{
  "n_layer": 19,
  "d_model": 320,
  "n_head": 5,
  "n_kv_head": 5,
  "head_dim": 64,
  "d_mlp": 1280,
  "vocab_size": 8192,
  "activation": "silu",
  "norm": "rmsnorm",
  "norm_place": "peri",
  "norm_eps": 1e-05,
  "positions": "rope",
  "rope_base": 10000.0,
  "rope_fraction": 1.0,
  "qk_norm": false,
  "attn_scale": 0.125,
  "bias": "qkv",
  "tie_embeddings": true,
  "parallel_block": false,
  "extras": ["capped logits"],
  "init": "normal",
  "init_std_qkv": 0.0146,
  "init_std_o": 0.00237,
  "init_std_up": 0.0146,
  "init_std_down": 0.00118,
  "optimizer": "soap_variant",
  "lr": 0.00266,
  "lr_mult_o": 1.1,
  "beta1": 0.95,
  "beta2": 0.99,
  "lr_head": 0.0133,
  "grad_clip": 0.5,
  "warmup_steps": 200,
  "schedule": "wsd",
  "decay_fraction": 1.0,
  "decay_shape": "square",
  "final_lr_fraction": 0.0,
  "batch_tokens": 65536,
  "seq_len": 256,
  "doc_mask": false,
  "train_tokens": 394100000,
  "steps": 6014,
  "dataset": "wikipedia_en"
}
Each number is 128 + 24 x the weight over its row's rms, rounded and kept within 0 to 255. Layers, rows and columns count from 0. Numbers have three digits each. The size before them is the row's rms in percent of the matrix's.

# layer 16 MLP up, 1280x320, rms 0.125, rows 473-550, columns 80-119
101:114135165114110125114165126145142127164152147136106141128120183107149147101148179117186115122090155121146149084108117131
099:109171134136136124088117117136154109173097095110113096142155132120123131100136105135143093133107107138132167136122119119
098:077127121112080121149111153081122141118111134133139146176096104123111161170090126151132161142128132146096135114153061098
100:133112129096127151092123106078129123146109140124118153092132111112136105098158110174156124139114130134119105187065104129
099:168124155134048132174131138128133127127126112108083137130130127182154132143152115142089152117146121139119077172164122101
096:116143113064122095136112124126116088145111135136127149126144137125121141088086108131136148119114165171144133120116156120
097:105149123156103085113140146151136109152157184170131153111115140106137157121176162179108105176110129127150119117133132130
100:100167188116125131066150125152105136142087126176118112142119116120145141153117107088098097086164143175150171128123158122
100:123123183125120155152174135132106095128102143143119144136131121152159189121064112125112113129119107135110131132113137150
096:151126130109085145113136121146128138128118162096158136131109121119106116103138152138108132108087143116113125129148152124
112:093142140114083124130133127157135119102156102127158115112102161155190107141091134139129131160066157150106107082145115115
094:121163130142120108135110125130160175126137099094177153094156126138128145158134111152149134156143131127174169173092140124
094:135141168179122109133121116111131130145140101122097118164104130111087126153122143105157110134142163105134124150142130123
100:122099103172120161129108125140130129112103131145149106109121136131183131143146156157118126121138128133114151119150124122
096:151112104145141134143125100093112099131131115123115100155178142145138130131149147105118119151105110158110179116096114132
099:134143134157099124110134096140141201142122161098131078139151083137154099142104113139102144192151073144122136124127145144
100:147152091133134124139115163115119149123117152125157175162089108137130114110095072118117094117134095120132138114135110133
094:135098084113118104116140132161106094127112141143127122146146137162149187146103114136120139104155140151099120179048188110
105:145116145112127119144103069157142124148118157164112119093151092135129130105170148141142105111108164135142142113054109130
101:111135119102149105128124155111123104117079137143119107108129093154165162159119147146060102133090143122139128132102181155
113:139056120126155118102110095157120099141139136119136167144101170142141124110180106150093108113155133159125146151114096147
094:150126118112150088144129109091135116126122126136117134141175164080111158141078142144160099124087139137119121176166139130
099:162106153112115181090163113114101148143174137167151154130104129144163151137144124102112142127115158161114176153152135101
103:104127102125138084095105123140124119110112122104150154124155106165151108151167136144119088114150139134079137167114149117
100:188151112126111169156128154103130140155150135130145165126125125141094115138107156124134126104141105152143122147154137156
090:111159139071122153180104116102134169158128115156151151119156111100154140164099114117143153167133124145143189113118158135
100:132153137164097149117163114137123146114145133148138150110159121116148169133132112144132179143145141127119126123120080104
095:167115124154160118126100103131116163081122097107117118107101098102142132132119119122111137102139112168140098157088125155
097:176134115159138089139116144141123118162132089133167105131070132142128137125133151103117144133126109117174120081112120100
104:135139121160109111147174099132108143153132100174113118137115150120151121148160193139162175083131138155095111151112149147
100:157130121106115138088092048149185146179129139147153117101075170127164118129137103133128102134087107088124100112117136138
100:184160180126116108122156146100149121088098120158098174123116086166110142152124106126110138127156146097150147145109114140
102:100113107119100166107096147130128136162129101111131098142108180095142116144142107173111099150165156122151091111160095111
099:125119119117105156107096107114108129113122109121124126104141119191150145129180106117123173120090135117130145160151140132
097:163119127118124144150082082088131160096148125126131108126093137147140137107144089078136132130112098139133135137133120105
102:144131147087164132138150136129168108155120134135102117100149114146127123068110135177136116134158145127101120125138141121
100:144133135131098121091106168158142157113135129122156136116115119139119174119126116152167083139107169124107142112104149067
102:111114131148094143123144083110110114144165124085115195115139118095112118111141125105143097120116108165162111111123148160
106:146136085114144127189138137144128097143155172114146139089114103133135141166177121120117120108120111118144105143130151099
100:129128190127109087117139128117136143107118140106092168101090108153162128149153105120112159140132171077128107068181109134
095:143134140166143111142164130094115147091186126086099128098140155117190125113144105121145172135121149166151108153132164087
094:146147084153093120146106096135155125105154144107108117152124140115073136177139115151137132090166158124122117096115141112
092:136136130193122136162126157067122114107153145098152110133136109189126181165136114101131121127113121124088118120151120103
102:156101141089165119107108109151104120134112114121135126131130112077104123155100132120152101134078126161137123134165084170
097:120152112134110166135141099122126146142148099151129051111133109123169119144146116122138127105158117128125084110128154145
097:110155145141117123109144132108071128147118153145153138102191145088123149127106116096124157107136102138129106146142132113
098:124141115097122104115165105138139120148141148182131166158138150154171113114095121129136129168114124177125081136097047090
112:104123109164125136095094155111140140136104060139103148128079130087120128145129101133113113130120129083168104150150110109
105:137114142117117111148131117146105142128146113167131154112130088161144112137113155138129168117107182118113106116120102129
097:166152160144173100100123142129140115119182114146134144148139138142113141124114132095092120116140122108129117131114136112
100:142117100115170148109083140113098174089151164124112136100116126164153187131109114087132106108102118134112125095123121095
102:123117145108145141108157153134156120115124095153138131137091123099115181156156139114113146161128132167095106103116155117
097:112111137103117112120129134132193112108108114129119128114103141108137125189156176117141146168121129129125154148161103134
102:101112148137098108157123151197167157096168160115166132129114115180154125135161136143144110132134119070153149142147154101
097:152091123128096104148088166149120107151142093091157161167124125144136149102159160136104128073112108118145083139085120121
104:155143127117135142102103141108141136092145096145102138141146130112137143130183147146147126108115152114151172172128136129
100:145117135140133164104130129131144160101119152112105136071131108113145130148156108136162189115114122131095131123148116125
100:151112089100123151091155092140150160145115117098122155110199133098132115077180161142129109164129134135126151143121095122
102:119121103136150089124125143115132132125089152097120118155117130097149128109119159121132118134136114152109113123137156121
095:121140136084103114124137120151117108120174154130104149141158120134109136139146119083090119109151130171107116145070178152
108:120136111144145116144117104098140146097124108118097121115101095102086131105144122168150146131120122089132116118118115116
106:131094118089119142158161127163074137093127181167092134126150120115157134107113139129105134157113116142099126145140166099
099:116120099118126097122124134076158110113126163135065158092109121134173126152099118099160125164117116145140120146131138125
099:191080135195122135136114154101120140124148123166121128120120093135087117117111108123063129129126122112115106104109144101
098:160147147117124182152132141110139123155133188115097152102097113166157133134129148129098150142140112161097106119166133084
099:131149169129092128093145156077182116089154169155145108152114111074114093106131098128194112108146134143122123129097158114
112:102122141123098097129124103136117124127144162132066135124117136118133132106157108143068117119101126118115171125124135110
099:140135119141147155150101161140096114085109142066130118148107161117128117137071151118117116113115126128124113126115120125
105:142126140119120115161107081137124094113102140141118157109120157140145113134137113100126086104125103175140122105143131129
098:137134155171134116130137131138128091062163177096107170133143134134148119168121128140104133131112132145121103125154197117
104:091135126100110125153163103145149204137129138157114093150092139088139124165182092109107137103128138162149091108149131120
097:118109158137084148164110068133160102148126152121167164091134179099165112137122113113143148135134124139104084088122120104
096:122138122128111084139147143125132152129142093092121075132150160161134096109147162115142127161102081136149207125111132124
099:144120139125108109126093123133136118134109179127096131168106170155166086123112149127148135106119138104118126131169150135
101:133107122091086115154124106111155148113167136191123162166123124159161116109105157066120106117095129101125126152127119098
102:110138108176146176135102158089109138123110127157137162152130171151151065064116110114167113108141120132123129095106107105
104:098078140088112135093104108146137147120091087124055145123118110147129141165151084136102119092117178127132092118154151159
098:138141158151109153145144135141175157134128152167131094138098128126141153158121140125126104083113112156124120093115154103
# layer 16 MLP down (transposed), 1280x320, rms 0.109, rows 473-550, columns 80-119
101:113142128121161169129093145132144074151134210161131107104095125112122140142130138111168118111094124137114123114142090175
099:146117124121131118143125115108140122136120137135114093137108146127118132143149110141163149145129174110124126172157126129
097:159084129126103119122104174117148147149160126155114157180153108099136138111124129091114144138109176178128097156109159096
104:134173167151162173142128122111152124152124116136102099158088136139141132134063208132104104162090186171106079118127179118
093:128179105093212094135129158117153125120118106135093125115141152085072110125122144120142138113139120121114136104095150112
098:125150153090171093094161144112148151136146115092138128117120090187139147147104164100136138124157121108151115124110104144
095:145142140122164125091133103096149129151131136076100136127096149133108134140102112155156149100108170139147150139138149094
112:132140130146123137144097137165128117143141142120082113119111127115141091132151132129076162095117133166179118089130130097
095:107102147139151109139108122112169172125121103165123136141116121120112135125127139131105118073165146114150093181138123132
098:142116117153152168178129124142126155146101102102112161134135133117150138138109132120097119149172128119182130118130116117
110:126141116126118113154131151133105112132141143121120145096147141121170123120127123137123126120079133117089116122113103134
088:117132150103112168114111125129113141118166104148113121125126135160110154115111087117136134143177118124119128134128135127
100:132126109124145093138115156130107076137135137107092136137142125169135137164093118128125144108088120118113182131148153132
110:208056156157126146139124171125155129125151147122133121142112152135082114130151135104148123154104146134139081122116159130
099:132114154098107132130122109129120130132098149123140105161167100162099063103145140179144059134103131141137131118095124146
098:150162139152112178127133170122127092173120128159107071137148156086146124154107144114124095120146163142187100120101113170
099:100132107165125134098128138131107144140175116154107147111103088108112124152127122107133062116161107127149122107098108171
103:118158152134148138122105123154127103145144123130139137139101125135121174173137132126120114138132130129099114134147142120
104:087131144100154097134112128121161131146150086118128182154116115122145131089122114089139137153138175132131148125137162099
105:127110163147144124143145107146131137152094102146134134127168126152158142134112115153076108129148169129163122117076111141
109:098125147101121107146130121086128167081152139140098084103092136069117149151081075101147137136192182148124133126118124113
100:135082134115135120096104132129139099078113153150147160146071127136149148136111131185085115147155121121110105135150119127
097:137149130108112136133131100095161091179099124141107136156169145121107144128104110146126159137179109140160127136155115103
105:094080128132125156111147152128134117093121139136165120145109104160112100137127114137113151122108150167125123136138155140
106:118138104139123150137148162121144150146126113157126145108127165115126149132077123161133079094111113095073149141117114184
085:124140154135126143074157123083079124129159154122118123128161108137125148137102143120126122113141093161166113111128107122
104:127107150110169130156108131145105143157103118114129155140101156126122088104121109117094111099132107162137126107133159142
107:108116155163113150147121150128102152154078122154127121178127145146101118117130130117134092102109136096133150131114134147
091:077113100095108130123145116129123134128160154156134130109116123114142134102156117138118129149132106162128108129127120128
112:122109097164127177132132116137138149144149114127136132098115132108157113111127169088110140119140156116118119147092119155
099:114149169133126108157126186133119137155148101144087138106116160149148166145118153118152109111157119107110144097098148148
103:131161156078132136148103159162116148102098105136079106168152130124102169109133120155132095103071086089117149140125115135
102:123115147087120136130127117139156127132097123134106107132131119177070156108120154131134123065181136111104137133076179129
096:164126135142090141138132108113123123175107083120109080144153138172146097128172111080135136155102125136135110127116072119
103:114106147092132125163140124154132108143140092098070132112134076114107113131148124145109164138134138121121113123134142168
095:131142130120130124151094120115122088148105155110119110107128106144122122096112152149128125117069108110107170126124149108
109:128127134133128139127108148151110121132171149131160086144117135112116133133119135084129122106066136103108113124169100094
097:106125110115087138114174104095090113117136109150125159145097179091144106173126096173136128135119126100149121133161153101
119:135161120150155190164142121141143138096129122129151134109148145148105136118143126130121139117130114113132132076150169139
112:151165155170149121112113107135126127130150114104138183111123128109126118169163095126056157160161091086117109102125140139
097:149146161082086105092095124072181112153119143124157119139147122156106151161094108112107172145094132135138139143139116159
103:086135161100145128169146122138101128110165109154153142141112141158122117121105131096110122091100162118115133179166150136
085:144089090141139177139108155144169124131136116143105149128109167140134145113152135104108112116180152141142157118137073125
110:156167153126168114144158087141146151108115135130148117102131152163145109092096138085158120112158065105121153120134110096
099:144114162161112141177123096111085118124178132117124163125133182121099145159136140137200079109095116125108152122088118100
091:136151123171101111148144119106115130139149073095131135100153154119160125134118131092128174140111103110091119147089117130
097:110142146137066178113129125119168112119121142138133131099155166117132126098141148155130110125115133134128135103126128143
115:119095094104121153093155138093161135126090113115140143120100127150137117152144178151130099106111137153143119129152134117
101:164118138142123133140136115134126154152108158126142158136130139101116117120150140110117085092101102163129115117125087128
095:096174148189142174150131101138178125105114167164167156144131117125101139128119127159121132132094101095130108118106145164
101:109113097157144105160125137130163099109066122095098112118122155131142156146131132093118173122135117138150127140101106122
105:128132135141149123171161134136162131155146110140142104130156140089143130110126119131125115107131162100155141179136152108
099:149099165101144107103121152113152141092139128108136141138101144145122165118171154181124129146101145103118144121068087124
102:167123157129137157103144112104129158109107078144130142154102130126159171188127145150114083142145093111112133166134133089
103:137127112166093116094127129136148143081131150113128167078134101132130163171076108133092187104088163134156149133121107093
113:140104107136091087177149125132121121148160154136131115115124102155107121159156115125061098148109099193100155117168159133
098:121134088145084152108147158095100158142100121147126160058109121137101137110090096159152140136133115153136168142122125125
095:157161123099118112104185120109139126112131108103103130107102121080097136128147131106155118103144177106080158138175105144
107:131112134177101166146133148109091100081143146197170181153143150131153181164127160134154104148161109147104133166129180103
094:099149160133128138120116141121122117099144108142135137126069124158109093139111075123121136134154129118108126140119136193
104:108105131144122123115168137111158157113067129119110142127102119128125188107175104162131113123166147119140141137123107146
110:123169108123128121151115110139093123121132134149123101114116099156112122106129130105085077142102130146112136106135117144
101:105092116105143134130142106110115133092103134121155146131151121166100172122145134086114177136143128104135129138133109123
098:119162145146119138204163132114172127158126155083128134135163138136119118117135118162129090148126143111128147124113142113
092:137088106120118144141104110130126123084120083114157096108129136132133127145154155109109095170062168128152140113142147140
096:178126096146130131128148139171138148142144108114139155119129131135150113118107123140178079122104151133122096122144129145
114:190136102103106100104119119099119146088112109092167117097122126155107140154116144137177179116153149135107092149113125128
099:102105117130120156163077128150123135138152129117182128107101114129141132157106141118146134122155162118180106112127136192
109:115126116141142124128135120145109121118138140132150099098098118125135110073122116113145133157066071150111108146120127111
100:118060124123177114129104086089131155112111105146134149165114123148120104127130154125128142129170153128143097097082090119
110:115123131172132131132138107160115097135135107119127129146121146119132154132107120095102129123078148149133096141151151136
088:104092126092107091128165119119146168127140129123127119098074106104117125132141101131073115158154093099114141149121115148
101:107141124084138106053117153131118117116099122155148107069109152160098104105102153110110130119140106141130097120071127122
100:115130136137131119119143132143136145109131149131131176177126098120113182132118129114078145155085116126129133128130153147
095:173167101129117136118145158124122163105110138129125109135134106091094153142087085125147124105131093165130109141150131108
092:095093113115100103139123121141114122101159130181104133121141129163126132142120128139145145118154092158067111134116122137
102:171160129130075143112152098132116136133158164129105137102105149134115098136137125141146163128080111114138129120146118137
105:122139118152153072104145137131107133128162107165136145098145122135129134143105078089151122105104132115142147116127108120